config.yaml
num_hidden_layers: 9
head_dim: 32
vocab_size: 2048
hidden_act: "squared_relu"
bias: "all"
lr_head: 0.00703
decay_fraction: 1.0
decay_shape: "exp"
final_lr_fraction: 0.0
doc_mask: true
Each number is 128 + 32 x the weight over its row's rms, rounded and kept within 0 to 255. Layers, rows and columns count from 0. The size above them is the row's rms in percent of the matrix's.

# layer 3 MLP down (transposed), 1024x256, rms 0.059, rows 832-858, columns 0-127
size [ 92  84  95 102 102 104  97  93 103 106  90 101  90  99 100 105 104 100  99 105  99 100 113 110 111  98  96]
[[160 108 149 151 141 103  92 108 121 187 109 129 138 159 160 117  90  98 170 131 125 153 138  85 143  70 106 101 129 129 131  63 127  85 140 159 182 185 106 175  87 143 111 123 108 137  75 110 164 124  67 137 183 115 180  85 157  80  98 113 114  98 164  59 149  64 134 113 101 176  89  81 142 110  88 182 147 118 103 123 109 105 149 152  82  62  93 160 108 160  94 177 144  89 136 154 124 209 106 127  98 124 134 160  88 127 152 125 125 107  94 142 198  83 144 141  68 117  99 106 112 173 163 132 116 125 171 137]
 [117 106 105  77 102 118 105 113  99  65 152 114 167 183 121 117 145 137 121 107 117 128 126 124  73 149 151 124  90 182 138 165 141 110 155 144  72  85 149  96 137 175  97 147 116 111 155  36  93 123 154 112 123 153 145 129 116 117  89 106 127 119 127 120 119 142 128 133 115 133 150 108 170  97 101 133 177 101 124  93 114 112  67 153  91 132  66  92  95 138  86 115 108  65 125 103  98 141 204 176 146 106 103 145 125 106 119 128 170 106 109 159 138 117 134 122 181 104 174 133 118 199 140 100 122 174  77  39]
 [114 113 106 160  86 168 121 114 171 153  72 121 118 157  91 134 145 134 107 106  80  82 194 122 136 100 142 188 107  94 156 118 140 129 127 119 132 144 106 155 103 175 158 129 181 111  83  92 118 218 138 100 126  94 187 143 127 136  94 120 178 150 168 138 169 153 164 134 145  89 142 131 108 177 182 182  78 107 147  76 134 134 195 129 108 140  95 128 176  92 108 103 138  98  35 110 138 185 169 140 141 128 105 105 116 151 130 121 179 125 132 155 143 158  66 138 194 153 134  88 172 170 113  92 160 104 148 132]
 [131 145  93 138  97  48 183 163 128 115 124  91 158 149 113 178 114 164 129 137 104 110 152  94  75  71  78 134 165 105 119 141 102 129  68 137 164 162 113 110 128 176 112 103 112  96  94  84  98 185  84 133 216 120 126  53 110 173 142 129 141 182  74  96 140 112  71 167 114 132 112 148 114 148 160 161 155 120 146 117  77 165 133 151 140 108 135  94 117  71  89 156 111 114 146 145 148 106 172 108 122 121  99 128 174 145 129 115 197 147 155 104 136 120 126  64  90 136  87 134 148 120 175 133 159 133 123  84]
 [116 167 122 107 154 163 142 124 155 139 124 153 154 161 166 162 115 150 144 159 152 143 128 137 186 110 116  84 120 120 135 112 146 114  88 142 138 172 151 159  29 172 112  66 120 155 150 118  79 108 198  82  99 113 135 165 179  96  95 159 175 162  76 174  89 148 163 181  81  93 188 159 154  78 159 155 118 101 118 116 181 179 106 135  97 189 151  79  84 137 160 121 171  74 126 183 194 100 147 143 190 160 165 114  80 131 127 151 119 177 154 118 128 105  99 155 141 121 148  85 161 149 129 136 119  94 120  67]
 [124 126 127 124 149 114 165 133 147 130 159 118 136 134 119 139  94  72 131 120 134 165 110 106 127 125 183 126 142 109 168 123 132 126 169 138 135 114 139 158 125 112 120 126  91  77 100 152 154  88 171 113 177  99 109  89 125 153 135  67 134 105 129 173 164  87 153  96 190 184 141 165 133 118 114 144 134 105 153 177  75 122  71 142 171  85  63 179 122 144  90 157 102  69  85  99 108 141  88 103  85 170 150 141 118  76 163 174 150 121 107 104 112 146 147  86 124  93 147 170 132 140  72 144 124 140 138  85]
 [ 95 160 109 155 122 113 179 196 165 158 159 127  99 150  83  99 171 180  73  88 165 107 138 129 165 141 107 122  72 182 183 146 153 145 118  65  61  54 116 139 100 129 117 130  92  83 187 140  84 158  78 142 109 102 122 104  59 126 161 133 129 110 116 143 149 155 184 162 140 140 129 123 147  97 129 146 115 113  97  37  76  98  79 175 140 122 130 122 110 140 155 126 105 152 168 162 178  92 131 112 116 132 137 165 157 162 134  68 131 120 150 140 171 113 141  86  69 160 103 124  58 139 101 141 159 149 111 123]
 [152 215 164 133 141  91 109 147  78 114 117  84 177 131 147 144 153 118 135 141 148 121  72 147 143 119 145  72 180 124 129 111 113 111 124  55 125 144 118 111  86 129 152  73 163 137 170 161 172  58  85 128 130 108 148 146 182 143  75 138 125 105 130 122 155 146  78 111 133 152 138 106 115 148 185 117 152  92 113 102 111  56 142  83 105 124 101 164 131  97 139 121 194 197 127  80 104 159 110 115 116 124 152 123 151 122  99 133 159 105 170 148 163 150 132 182 103 145 117 144 120 147 195 115  96  71 108 106]
 [ 89 164 101  93 125 158 109 101 152 157 209 135 140 166 152  91 114 118 117 136 135 110 156 109 147  90  90 178 152 164 129  40  90  87 158 155 123  65 154  81 135 111 121 187  97  81 124  82 133  86 132 106 157  65 141 141 110 145 143 127  92 143 143 150  35 145 101 133 146 124 192 178 123 122 149 106  49 124 141 123 139 169 115 170 150 149 136 203 131 184 143 200 188  91 144 130 161 130 178 133 118 181 166 129 113  85 154 116  96 105 115 132 143 149 180 116  83 153 109 139 115 187 103 110 148 155 132 115]
 [165 123 112 148 149 147 136  92 137 143 153 103 128 145  66  59 122 123 190 154 178 125 126 148  91 123 144 142 157 177  89 143 114 179 130 173 151 147 135 137 110 106  93  73  99 134 115 146 169  89 162  76 115 122 127 144 137 147 139 143 112 102 144  81  96 115 132 164  79  88  80 143 146  92 163  84 104 106 172 125  72 228 159 147 171  63 157 160 165 126 114 139  93  94 127 169 129 135 140 138 144 141 111 145 134 129 124 100 170 116 108 124  96 118 166 134  90 145 159 183 122 156 174 128 138 185 174 136]
 [155  90 159  94  97  60 143  97  72  74 105 124 111 126 104 124 112 137  86 155 140 150  94 123 172 113 144 152 131 179 119 151 120 133 130 164 156 190  79 122 118 123  46  77  56 119 138  66 103 153 157 115 133  81  95  91 143 169 140 146 119 125 150 134 110 151 164 152 159  66 126 101 144 117 154  90 119 114 165 165 181 180 162 176 158 189 112 107 143 150 102 126 153 116  92 131  87 192 123 120 158 117  98 175 124 144 159 171 104  52 118 112 130 185  97 162  84 142  96 149  80 152 162 153 120 168  85 168]
 [151  96 132 128 156 136 161 123 169 117 138 158 142 196  76 137 120 182 145  92 200  88  89  93  82 126 194  45 165  86 101 114  88  81 121 112  94 132 111 150 125 182 131 113 129 163 129  77  74  96 163 111 162 191 137 113 129  91 147 138 117 111 117 109 193 201 154 140 140 143 110 121  91  58 109 151 124  66 167 111 158 145 105 169 110 112 154 153 178 121 122 120  60 146 107 132 126 155 110 208 153 124 148  99 157 126 152  82 163 126 159 150  96 115 112 101 154  65 109 163 158 142  89  73 136  95  77  81]
 [150 222  58 104 167  77 130 143 146 120 113 125 121 153 133 156 118 101 121 148 126 123 134 131 152  73 130 191 173 113 141 173 170 136  75 121 103 127  98 112 128 113 159 108 114  83 154 128 133 121 152 153 186 135  79 105 148 135 121 134  94 121 108 126 159 125  93  73 119 110 135 131 108 104  83 230 159 183 107 113 109  65 131 129 143 116  81 118 167 105  91 128 122 182 151  85 133 145 188 108 150 184 159  66  92 182 123 129 175 131 113  93 169 107 146  91 164 101 165 132 119 149 220 162  81 148 137 114]
 [128  86 120  83 109 209 149  64 124 132 128 145 120 111 150 102 120  79 131 163 211  22 163 196 195 154 136 130 141 146  92 133  85 127 129 175  85 144 147  88 148 118 121  94  96 118 122 147  66 148 123 140  90 128 140  74  72 180 117 146  99  85 133  65 128 118 121 174 116 120  88 187 167 161 104 158 121 158 209 157 113 181 101 125 125  91 132 157 151  87  92 142 112 169 110 115 105 189 123 139 120 138  71 160 141 108 113 122 151  97 118 117 107 193 132  96 116 113 109 102 167 147 123 150 151 170 111 108]
 [109 159  88 123 107  56 104 152 185 111 194 160 190 124 164 124 175 123 194 156 157 118 167 136 101 169 183 110  70 114  99 157 131 189 108 150 145 121 100 125 102 123 146 162  85  80 125 123 117 178 100 140 173 138 134 109 180 121 127 112 125 100 170  70 134 193 115 165 112  99 151 127 161 126 173 110  77 151  48 126 146 126 127 148 133 125 152 126 122 160 128 150 168  60 142 124 124  56 161 101 143 111 176 133  95  88 153 115 131  56 115 117 164 150 152 160 168 137  70 141 122 114 160  88 155 156 133 104]
 [109 132 168 144 138 169  77 112 137  79 122 134 133 127 136  71  48 161  87 137 126 121 206 116 138 116 150 165 127  47  99 146 214 149 128 172 106 155 134 172 117 158 139 128 163  89 101 137 126 143 183 137 129 142 114  88 105 123  86 110  99 133 125  68 148 192 150 129 153 154 163  88 140 111 138  89  92 110 185 139 196  91 188 115  79 160 171 158  80 128 117 131 160 155 119 112 117 156 135 182 100 100 168  76 115 108 146 108 118 132 166 143 151 124  83  80 111 122  91 164 108  71 163 135  80 117  77 105]
 [ 90 120 148 128 129 168  92 117  96  92 145 128 208  76 181 144 148 144 120 133 158 105 147 185 101 138 171 126 107 171 104 106  87  93 119 140  60 116 128  88 106 140 126  59  80 159 112  62  95 120 158  90 127 113 145  51 151 115 156 109  78 132 135 104 134 108 105 116 109  87 147 116 197 179 173 146 115 147 143 125 168  88  68 111 132 186 192 133 136 146 113 180 128 123 176 193  93 168 108  96 133 139  75 177 160  92 123 149 126 144 104 116 124  87 160 148 163 145 118 174 147 159 131  74 122 104  84 110]
 [108 163 126 166 103 135 186 173 144  95 153 134 131  82  79  84 172 135  90  84 112 124  96 107 110 158  78 148 131 105  98 133 171 126 196  94 134 148 137 127 159 139  80 148 162 140 191 129 161 130 167 160 149 143  99 123 148 132 148 106 112 147 150 171  87 159 133 102  61 145  74 126 118 134 181 132 149 203 192 138 109 136 130 107 128  85  79 134 145 197 101 176 126 144 176 105 147  95  98 194  71  87  94 172 157 146 162 142 129 198  82 124  99 182  62 124 160 126 130 123 162 154  91 110 145 179 144 145]
 [ 96 175 136 166 117  70 163 124 104 106  88 113 117 124  82  97 151 136 129  90 152 169  99 144 140 116 152 163  94 139 152  62 123  68 148 123 169 213 150 126 160  88 118 130 114  58 110 134 132 145  80 160 156 157 152 123 174 203 109 192 190 108 141 181 114  98  88  81 139  93  73 127 170 135 142 193 159 127 126 116 100  93 137 145 105  88  72 138 114 135  85 126 101  98 172 137 109 159 215 110 152 116  78 111 104  94 130 142 162 138 148 138  69 114  97 124  84 158 120  90 127 122 137 159 171  90 102  88]
 [105 167 117 107 182 100 151 124 183 126  89 116 110 132 150  75 157  92 129 136 126 105 146  71 122 146 124 148 133 117  90 123 117 167 109 136 154 111 113  84 118  93 124 149 147 124 104 109 103 107 176 109  91 126 143 108 152 192 113 194 142 151 212 159 145 148  53 175 146 141  63 161 142 136 161 171 186 151 119 105 105 137 102 171 129 145 138 165 102 139 160 103 123  99 139 129 125  74 132  81 116 133 117 122 157 110 197 141 136 128  85 187 101 142 127 108 143 130 163 137 154 105 187 191  88 130 144 106]
 [ 85 172  82  84 128 130 171  83 101 154 139 138 114  89 102 191 110 129 114 117 147 145 186 130 117 137 162  74 128 170 113 149 143  91  94 229 109  75 163  46  88 123  97  90 137 145 150 164 109  44  65 144  95  64 136 109 124 132 149 163 118 102  40  84 146 155 138 133  82 107 132 157 142  91 150  67 143 144 191 138 151 127 128 131 101 111 129 120 133 117 138 177 102 111 119  81 142  79 147 163  85  92 162 133 116 106 127  95 135 117 165 145 144  85 121  88  95  80  77  99 129 159 136 112 153 149 140 176]
 [159  90 132 134 131  94 144 138 140 185 130 115  89 116  72  99 138 131 102 146 135  79 139 128 175 153  97 125 140 161 142 140 156 182 125 162  95  62 166  96 110 225 120 121 121  88 139 144 160 142 170 148 120 104 126 159 150 135 137 141  83 131 109 155 141 124 135 136 166 106  70 133 179 109 109 150 108  98 129 102 117  97 163  96 129 133  86 146 119 181 107  91  91  82 110 143 104 104 133 186 180 134 105  59 134 150 105 107  93 110 175 208 160  79 168 146 138 136 124 192 128 152 165 110 122 127 160 146]
 [113 182 144  57 135 124 174  99 173 142 133 125 159 106 141 189 110  73 161 128  78 168  99 119 184 171 130 104 101 146  71 109  91 117  94 144  94 143 133 193 150 103  78 140 173 183 116 117 118 149 126 157 128  78 176 163 117  83 106 120 163 135 167 133 117 112  81 135 112 182 136 176 101 122  89 118 150 165 143 171 118 165 121 180  78 163 154 124 152 111  95 172 127 120  97  60 158 129  73 100  88  94 196 158 156 158 127 128 131 126 154  82 150 111 140  99 120  93 142 145  93 142 133 160 106 185 153 127]
 [183  86  79 117 152 105 101 101 130 109 144 124 142 119  29  94 147  72 115 135 111 106 100  95 120 158 138 160 120 131 123 144 112 114  56 200 114 151 191 122 136 107 134 125 138 172 117 160 124  69 124  59 162 184 120 137 151 119 134 135 198 109  90 138 111 115 165 109 142 132  98  91 128 139 130 139 162 107  97 134  98 135 145 170 125  78 207 193 156  77 126 119 190 110 224  86 216 151 124 165  88 121 124 131 121 121 141 159 161 141 173 136 151 187 123 103 166 146 132  94 124 128 106 145 140  69 117 160]
 [113  44 100 122 124 126 137 132 150  85 157  88 131 124 122 158 117 140 149 158 157  65 167 176 118 121 147 164  95 162  97 148 110 114 162 115 137  95  95 153 196 140  96 153 149 106 168 131 146  82 134 151 157 161 121 147 161 121 139 126 122  95 125 126  84 134  92 150 143 122 160 102 188 147  80 177 111 123  72  77 112 157 171 109 160 107 132 154 138  96 172 188 149 198 139 131  93 157  88  79 147 107 138 128  78 152 111 153  88 175 111 104  86 100 109 145 131 128  95 136  85 130 107 131  88 154 102  75]
 [137 128  80 146 137 141  40 114  87 143 109 127 179 106 111  36 153  95 149 177  76 155 113 101 110 132 168  83 102 101 144 203 141 119 148 142 177 122  83 104  65 127 110 134 127 104 123  96 150 134 119 130 164 118 113 115 123 136 176 129 116 110 129 112 108 152 147 148 213 142 158 123 108 128  95 161  89 166 115 160 167 143 142 166 142 126  69 119 152  72 104 144 121 158 122 141 122 143 121 146 135 133  91 161 144 126  54 111 166 142 153 112 150 114 157 164 108 145 160 142 115  57 103 110 159 141 164 149]
 [124 151 121  84 134 143 127 122 103  87 126 131 173 118 164 127 166 140 104 140 135 151  82  88  65 121 163 130 163 110 153 158 156 178  92  97  55  35 112 122 125 108  66  95 109  44 180 157  71 120  65  76  83  73 131 149 176 137 103 120 127 132 154 143 113 129 127 120 114 164 111 125 109 155 139 130 125 109 148 150 124 212 109 147 103  94  98  85 118  91 133 102 103 132 148 120 120  82 148  85 109  73 127 162 174 132 156 137 178 219 115 144  84 124 179 104 141 142 140 132 101 153  99  99  74 137 164 198]]
# layer 3 MLP up, 1024x256, rms 0.0593, rows 833-859, columns 0-127
size [ 85  90 101  94 107 104  94 104 100 100 100  88  99  99  98  97 108 104  91 100  96 121 102 108  97  93 107]
[[127 153 120 102 237 114 129 167 110 101 137 142 127  98 173 111 111 130 167  80  84 181 126 126 173 232 126 116  87 119 108 121 170 119 131 208  70 112 174 131 111 113 109 138  90  58 102 154 157 128  84  92 119 120 136 116 169 140 134 221 167 151 119 136 165 162 120 164 158 119 124 143 148  79  94 113 140 129 101 159   8 124 133  96 151 112 149 133 132  90 120  86  99 132 136 132 157 130 147 171 191 151 116 139 116 166 114 122 151  97 130 177  71 108  91 121 196 117 173 169 129 146 127 127 178 130 123  96]
 [161 121 171 195 141 121 110  89  96 115 125 153 104 177 136 154 139 103 180  97 129 165 152 125 133 147 158 109 108 120 100 121 144 118 157 102 105 154  75 136  88 157 104  67  90  88 146 155 142 108 131 111  92 123  79 110 180 179 147  98 145  96 145 105 148 130 115 123 167 135  96  87 141 179 142 102 145 150 141  72 142 154 131  88 151 120  87 188 113  86 167 127 123 130 140 133 118 104 125 160 180 145 185 104 159  98  78 162 122 180 104 154 114 113 165  15  97 107  64 159 155  79 151  69 109  74 129  56]
 [ 94 107 101 130 125 140  84 148  76 105 142 131 164 118 102 148 108 100 146 104 104 139 156 124 111 183 124 163 173 105 144 122 130 147 211 158 180  89  56 129 158  71 120 126 155 168  83 110 125 111 139 157 106 111 165 132 107  49 155  79 113 159 123 155  77 172 103 126  67 104 125 229 147  86 107  96 129 150 206 129 155 118 156 188 184 123 147  73 135 113 125 100 135 121 168 166 161 154 124 115 141 116 165 175 148 130 172  99 108 152 142 101 140 187 100 154 125 156 123 123 110  34 166 115  97 103 105 112]
 [ 87 164 150  98 156 170 211 111 158 119 139 115 122 158 105  71 122  78 103 189 173 184  73 153 140  90 129 118 110 143 135  86 146 152 155 130 177 158 155 129 159 112 165  95 138 156  81 136 186  92 150 118 175  88  83 122 131 173 105 123 142 136 164 152 177 148 131  75 105 124 139 140 168 107 175 145 162 111  98 126 148 130 138 208 138  99 139 125 159 102 121 120 154 125  65 128 102 118 107  90 150 140 134  91 147 119 110 119 150 132 153 189 151  81 131  99 144  34  74 139 205 138 124 144 101  50 120 153]
 [115 106 119 130 119 160 114  55 159 176 173 126 126 117 132 117 134 144 128 118 128 176 123 155 101 143  79  94 154 158 150  82 122 101  73  68  53  93 140 147 153 159  84  95 208 155 125 167  91 168 120 160 155 113 217  86 166  89  85 138 147 109 111  96 107  57 131 174 116  99 109 108 164 140 124  91 123 135  90  67 152 136 129 179 178 127  89 124  72 203 157 166 133 116 118 123  80  93 131 131  88 149 164 119 131 133 157 121 172 138 140  59 171 100 165  71 121  91 142 126 173  80 134 139 118 142 160  96]
 [146  88 169  97  87 126 145 146 115 207 135 144 142  53 131 143 164  97 191 136  91 125 139 140 183  99 132 125  96 153 129 134 128 136 120 126  47  84 123 149  89 182 126  68 128  89 162 158 114 107 140 128 157  87 137 145 175 156 143  89 119 162 124 118 184 126  79 133 171 101 103 124 180 158  84 168 137 132 150 132 103  62 164 135  74  71 128  98 118 175 155 131 121 130 132 142 109 142  79 136 110 147  74  88 118 170 124 131 162 111 115 160 128 129 153 113 106 111  70 133  34  95 145  74  91 155 130  98]
 [ 97 110 116 172  91 133  97  56 148 121 108 108 140 122 175 124 131  89 143 188 137 164  87 117 157 127  86 124 133 127 157 179 100 170  94 124  40  97  59 121 134 149 169 142 151 109 122 114 168 153  91 103 141 163  77 105  75 100 139 196 124 139 113 144 125 158 162  99 171 140 124 151 178 142 207 163 121 118 149 100 135 143 118 120 154 191 159 129 125 168 184  93 125 145  87 179 180  82 137 132 149 137 101 137 112 165  78 126 116  99  99 163  87 142 169  90 154 219  97 152 135 108  80 163 115  93 113 153]
 [ 68  83 144  85  84 182 147 107 132 101  52 144 149 103 141 174 144 165 117 169 164 176 101  52 166 104 129 149 147 117 127 114  83  87 126 148  84  75 167 153 137  69 114 148 113 167 114 133 132 133 153  60  85 123 165  83 111 122 178 101 160  98 158 216 139 111 177  93 128 135 115 126  79 148 119 142 102 123 118  65  98  89 170 147 174 103 105 166 109  99 172 111  78  59 133 166 137 155 113  84 117 164 163 157 127 148 118 161  94 112 117 136 125 110 103 140 146 105 136 114  75 122 188 140 112 185  87 136]
 [110  87 159 149 162  92  84 182 127 163 165 109 122 104  97 168  77 143  81 185 140 102 126 185 163 112  99 141 150 135 140  79  65  69 154 123  87 168 141 110 123 147 124 141 101 134  88 144 150 103  83 126 175 140 101 101 134  57 136 157 193 102 145 154 123 143  97  78  88  91 135 125 185 132  82 123  94 139 141 126 151  93 126 180 133 121 138  54 155 147 101  77  77 142  56 110 134  94 171 146  83 163 173  84  95 143 155 154 110 124  93 106 114  89  70 120 181 101 122 209  86  80 145 150 120 138 129  76]
 [184 137 138 113  64 101 119 151 148 147 132 132 170  98 126 165  98 107 101 108 128 136 122 158 135  95  98 167 192 186 110 107 139 141 157 134  96 161 155 126 106  80 127 106 166 133 107 145  98 188 140  77 161  44  72  72  98 133 144 149 156  98 131 104 144 150 145  97  99 170 160 146  96 131 157 143 162 136 156 114  64  91  67 136 135 118 132 122  88 111 118  70 121 123 178 127 103 125 119  88 151  91 146 130 163 161  79 141  72 132 167 144 160 145 189  93 160 121  89 156 116  70 138 113 113 171 156  56]
 [136  66 120 132 116 168 130 149  70  57 106  90 108 171  84 148 122 142 125 159 149 174 160 138 139 143  96  81 136  61 154 155 118 130 117 118 123 121 104  94 100 167 132 122  70 129 141 168 172 127 151 158 169 113 143 205 123 114 133 122 122 206 105 159 120 165 146 140 156  91 132  85 121 152  98 145 124  98 141 158 115  72 105 141 111 106 128  94 132 147  37 112 148 100 164 141 125 170 168 109  99 109 169 108  84 171 168 138 108  66 116 124 181 133 147 101 156 110 162 124 106 133 163 116 107 189 131 111]
 [ 91 101  82 173 139 185  74 135 131 140 138 125 131 108 108 103 129 114 135  84 171 148 132 110 157 127 149 148 120 168 104 103 156 153 162 105 124 109 134 114 142 145 100 102  84 171 113  81 100  91  97 151 114 109 134 181 136 181 143 130 152 166 143 170 130 134  93 136 116 126 118 136 103 107 161  79  74 149 147 108 116 112 114 131 134  88 124 163  85 126 136 109 171 135 133 122 113  47 194 120 213 144  63 142  99  82 101  82 135 112  58 106 100  86 113 144 157 127  75 108 111 149  56  93 181 129 106 146]
 [131  89 149 113 112 111  84 144 181 167 178 117 177 158 108 105 120 118 140  97  65 139 172 157 173 148 162 127 108 158 122 151 108  73 157 172 135 179 109 133 138 120 157  84 164 161  99  93 114  69  86  98 173 156 159 149 164 146 120 136 174 122  73 139 173  91 146 141 133 108  96 163  97 199 118 110 139 164 102 146 130 148 154 116 181 142 159 194 185 116  92 123 107 125 145 175 125  77 125 159 135 151 121 132 130 140 101 128 155  72 112 141  97 144 141  96 144  90 138 196 147 161  99 102 151 123 161 124]
 [138 104 104  78  97 154 149 139 109 101 148 163 147 160 177 147 103 199 132 141 112 146 126 124  80 116 144 106 125 157  92 111 146 100  68 117 155 145 163 126  78 112 147  72 150 104 127 116 106  83 148 166 142 151 165 111 112  93 159 103 131 187  79 131 134 194  92 142 123 150 123  77  75 154 139 164 108 163 189 154 122 202 164 104 156 146 117 135 128 139 158 104 113 179 108 127 133 125  99 162 177 157 120 128 110 101 127 163  96 182 171 109 124  61 123 148 122 131 170 117 146 108 198 140 102 115  86 135]
 [ 89  68 158 102 103 104 101 128 113  95 139 121 210  76  57 148 185  88 122 176 123 118  72 116 126 158 172 158 145  37 115 100 133 135 154  96 138 113 131 138 101 122 156 180 115 198 152 118 171 118  92  79 178 110 137  95 175  59 159 170 147 117 103 165 140 192 164 143 110 130 130 160 134  89 121 108 127 145 118 175 134 134 207 140 161 148  98  95  91 157 111 210 130 132  91  95 119 134 130 154 109 172 114 120 118 119 118 111 143  72 179 144  64 113 112 160 140 138 116 188  63 110 173 131  76 148 109 150]
 [176  96 138  99 136 132 157 121 127  72  76 128 141 122 131 112 130 163 120 144 131 195 106  89 111 141 170 114 142 131 126  32 107 205 170 167  84 129 105  93  79 123 191 158 134 150  91 101 132 160 193 157  80 141 139 160 129 140 146  58 157  89  98 141 152 108 149 152 172  85 166 125 144 135 181 187  82 140 118 156 108 102 155 182  93  98 145 140 133 122 108 134 106 152  95 127 132 138 132 154 175 152 110 172 197 105 124 125 146 126  36 128 114 170  96 110 130 149  89  80 117 116 160 158  99 166  88 130]
 [ 55 158 170 154  82 131 100 163 163 115 118 152 191 144 157 148  84 104 128 156 119 129 125  70 181 132 126 114 171  72 116 176 126  62 106 125 145 131 171  39 172  72 139 166 161 144 117  94  87 102 109 133 129 128 151 128  51 118 141  76 146 125 107 105 138 114 110 113 147 108 143  82 122 151  82 155 131 157 139  87 154 100  89 135 121 142  95  74 104 162 128 101  88 131  99  76 125 148 139 144 121  94  95 153 157 101  64 150 166  98 125 124  73 165  60 167 126 181 129 127 174  85 107 126 112 107 149 143]
 [119 153  60  94 103  65 157 125 157 107 146 139 189 156 154 163 102 126 148 119 121  85 114 108 102 110 107 155 126 200 135 104 100 213 159 120 127  95 107  78 117 183 126  45 134 136  88 110 127 137 128  78 204  87 127 112  89 111 101  84 126 166 157  98 121 101 159 118 109  95 141 154 155 128 138 118 177 117 181 143 175 105 125  92 164 198 135 132 183 128 162 112 167 156 120 124 129 114  95 114  88 124 131  84 198  83  88 123  82 105 111 201 189 127 109 120 104 130 144 120 158 148 115 151  43 100 122 203]
 [125 110 131 129 128 150 168 128 132  87 139 130 132 103 120 100 129 186 105  96 148 138 230 133 123 163  78 157  62  65  94 107 123 111 148 158 150 186 112 141 155 104 123 111 180  82 128 171 162 156 119  87  91 140  96  64  71 161 150 163 127  88  82 116 168 128 143 172 123 128 144 129 100 169 151 130 134 163  98 121 117  94 201 131 158 125 101 121  93 128 213 150 194 108 115 125 103 138 184 121 115 110 172 157 133  98 105 172 169 117 111 171  93 160  72 163  96  80 105 120 130 144 131 121 138  89 169 152]
 [ 82 106 139 132 146 131 172  90  72 153 133 142 121 178 101 151 152  89 116 165 122 164 116 153 120 101 120 107 173  99 171  87 147 128 101 141 169 125 116 106  86 119 132 176 158 112 163 120  94 178 127 163 104 121 153 153 208 160 164 113 151 130 125 138 153 156 116  92 101  98  99 121 118 127 158 169 131  65 134  78  59 117 191 170 176 137 154 164 120 229 161 130 104 158  96 191 169 146 150 137  88 162 122 153 138 107 189 116 151 119 115 127 165 142 116 126 150  93 190 157 138 147 126 128  81  89  57 170]
 [150 157 146  93 134 158  77 183 105 149 116  88 156 118 171 109 121  80 138  73 136 122  98  97  92 102 120  73  90 119  90  93 138  76  86 103 122  61 117 146 144 114 179 171 146 166 105 176 108 145 106 151 164 173  82 139 117 130  82 140 111 191 113 130 165  92 148 159 147 148 112 141 100  74 114 156 142 131 139 142  83 118 141 112 203 183  92 148 125  93 157 128 109 144 129 115  87 111 143 132 156 184 165 139 112  96 135 172  92 159  71 121  76 106 137 153 125 111 131  84  71 142 113 122 121 137 231  90]
 [157 145 135 137  91 146 136 147 162 212 126 130 102 142 111 128 107  83 121 105 102 138 153  77  87  87  81 151 123 165 120 149 174 133 172 218 126 129 175 145 115 101 108 164  89 155  54 142 151 150 112 168 120 134 132 122  83  70 139  58 146 146 145 154 170 119 116 145  87 190 138 128 148 154  91  60 169 199 135 157  38 121 104  82 149 144 121  96 132 102 121 162 138 156  88 145 105 114 148 140 101 111 178 149 111 127 129  58 131 122 127 138 126 136 130 108 180 133 133 114  83 133 139 155 114 151 125  65]
 [161 133 132  98  88 118 148 128 146  90 115 143 148 113 148  91 121 103 161 189 163 123 155  72 129 112 126  50 133 180  59 151 173 143 100  81 166 183 157 153 101 101 159 163 122 122 125 150  95 125 180  95 116 154 100 148 127 120 109 180 146 161 187 188 129 139 112 103 123  75  83 172  98 134  81  59 150 103 161  72 198  97 107  96 155 118 158 115 123  99  60 167 138 147 121  89 150 119 103 123 169  95 131 122 173 124 130 131 110 104 163  95 190 105  70 110  97  75  54 108 134 146 153 123 122  64 120 144]
 [158 123 147 118 125 124  83 109 129 137  90 167  84 119 158  92 104 137 142 164 143 158 129 139 148 120 146 140  90 130 161  99 225 147 143  99  69 121  60 146  93  71 136 141 167 167 102 112 129 118 198 137 176 131 181 137 151 130 106 128 152  97  97 135 155 185 140 116 185  85 146 156 110 169 164 149 106 153 120 116 116 112 146 145 130 177 135 161  81 179  82 110 106 180  95  74  91 131  76 143 109 196  61  82 120  59 141 100 176 141 119 131 149 120  60  98 115 134 129 168 144 176 112 127 122 112 125 105]
 [ 33 131 111 150 166  44 116 112 138  98 172 176 183 120 135 138  69 131  89 132  94 168 124 152 110  99 121 153 145  97 123 124 103 147 160 111 101 117 175 179 136 100 135 171 129 150  61 113 153 119 124 128 132 108  57 146 116 156  86 110 130 132 129 102 165 124 180  78 104  49 107 103 104 129 172  91 159 150 178 155 126 101 163 109 151  82 173 166 107 137 177  98 170 159  99  86 112 144 144 110 180 146 151 216 102 146  69 100 127  58 136 144 164 100 133 120 105  99 104 170 179 119 135 106  81  96 159 100]
 [102  82 156 163 150 130  69 112 130 115 182 125 113 120 116  99 110 129 134 159 102 102 177 143 124  91  92 151 135  96 156  91 109 126 176  90 121 100 165 126 108 112 187  67  57 165 132 102 114 149  97 106 114 142 101 174 142 125 111 108 138 141  76 172 137 164 165  94 158 104 123 143 207 149 136 173  80 171 199 148 145  94  88  84 149 118 138 147 152 106 142  86  89 143 150 103 158 131 110  91 136 158 162 114 145 163 160 137 121 134 135 156 123 150 148 181 107 139  82 158 120 122 148 134  70 111 105 128]
 [126 124 159 133 122 118 144 144 166  78 109  96 178 122 164 125  75 122 173 166 209 103 144 129 178 173 120 139  95 173  95 115 132 149 168 109 152 100 188 160 134 132 176  79 167 104 104 170 173 156 138  89 107 108 172  66  69 115  63 117 136 152 102 154  99 132 188  73  87  90 109 136 132 103  94 130 156 193 117 139  81 121 101 102 131 126 149  83 121 120 126 172 107  79 121  96  95 163  54 157 158  94 167 119 132 144 119 106 159 111 116 113  66 131 110 132 159 117 143 113 130 112 134 168 121 123  59  82]]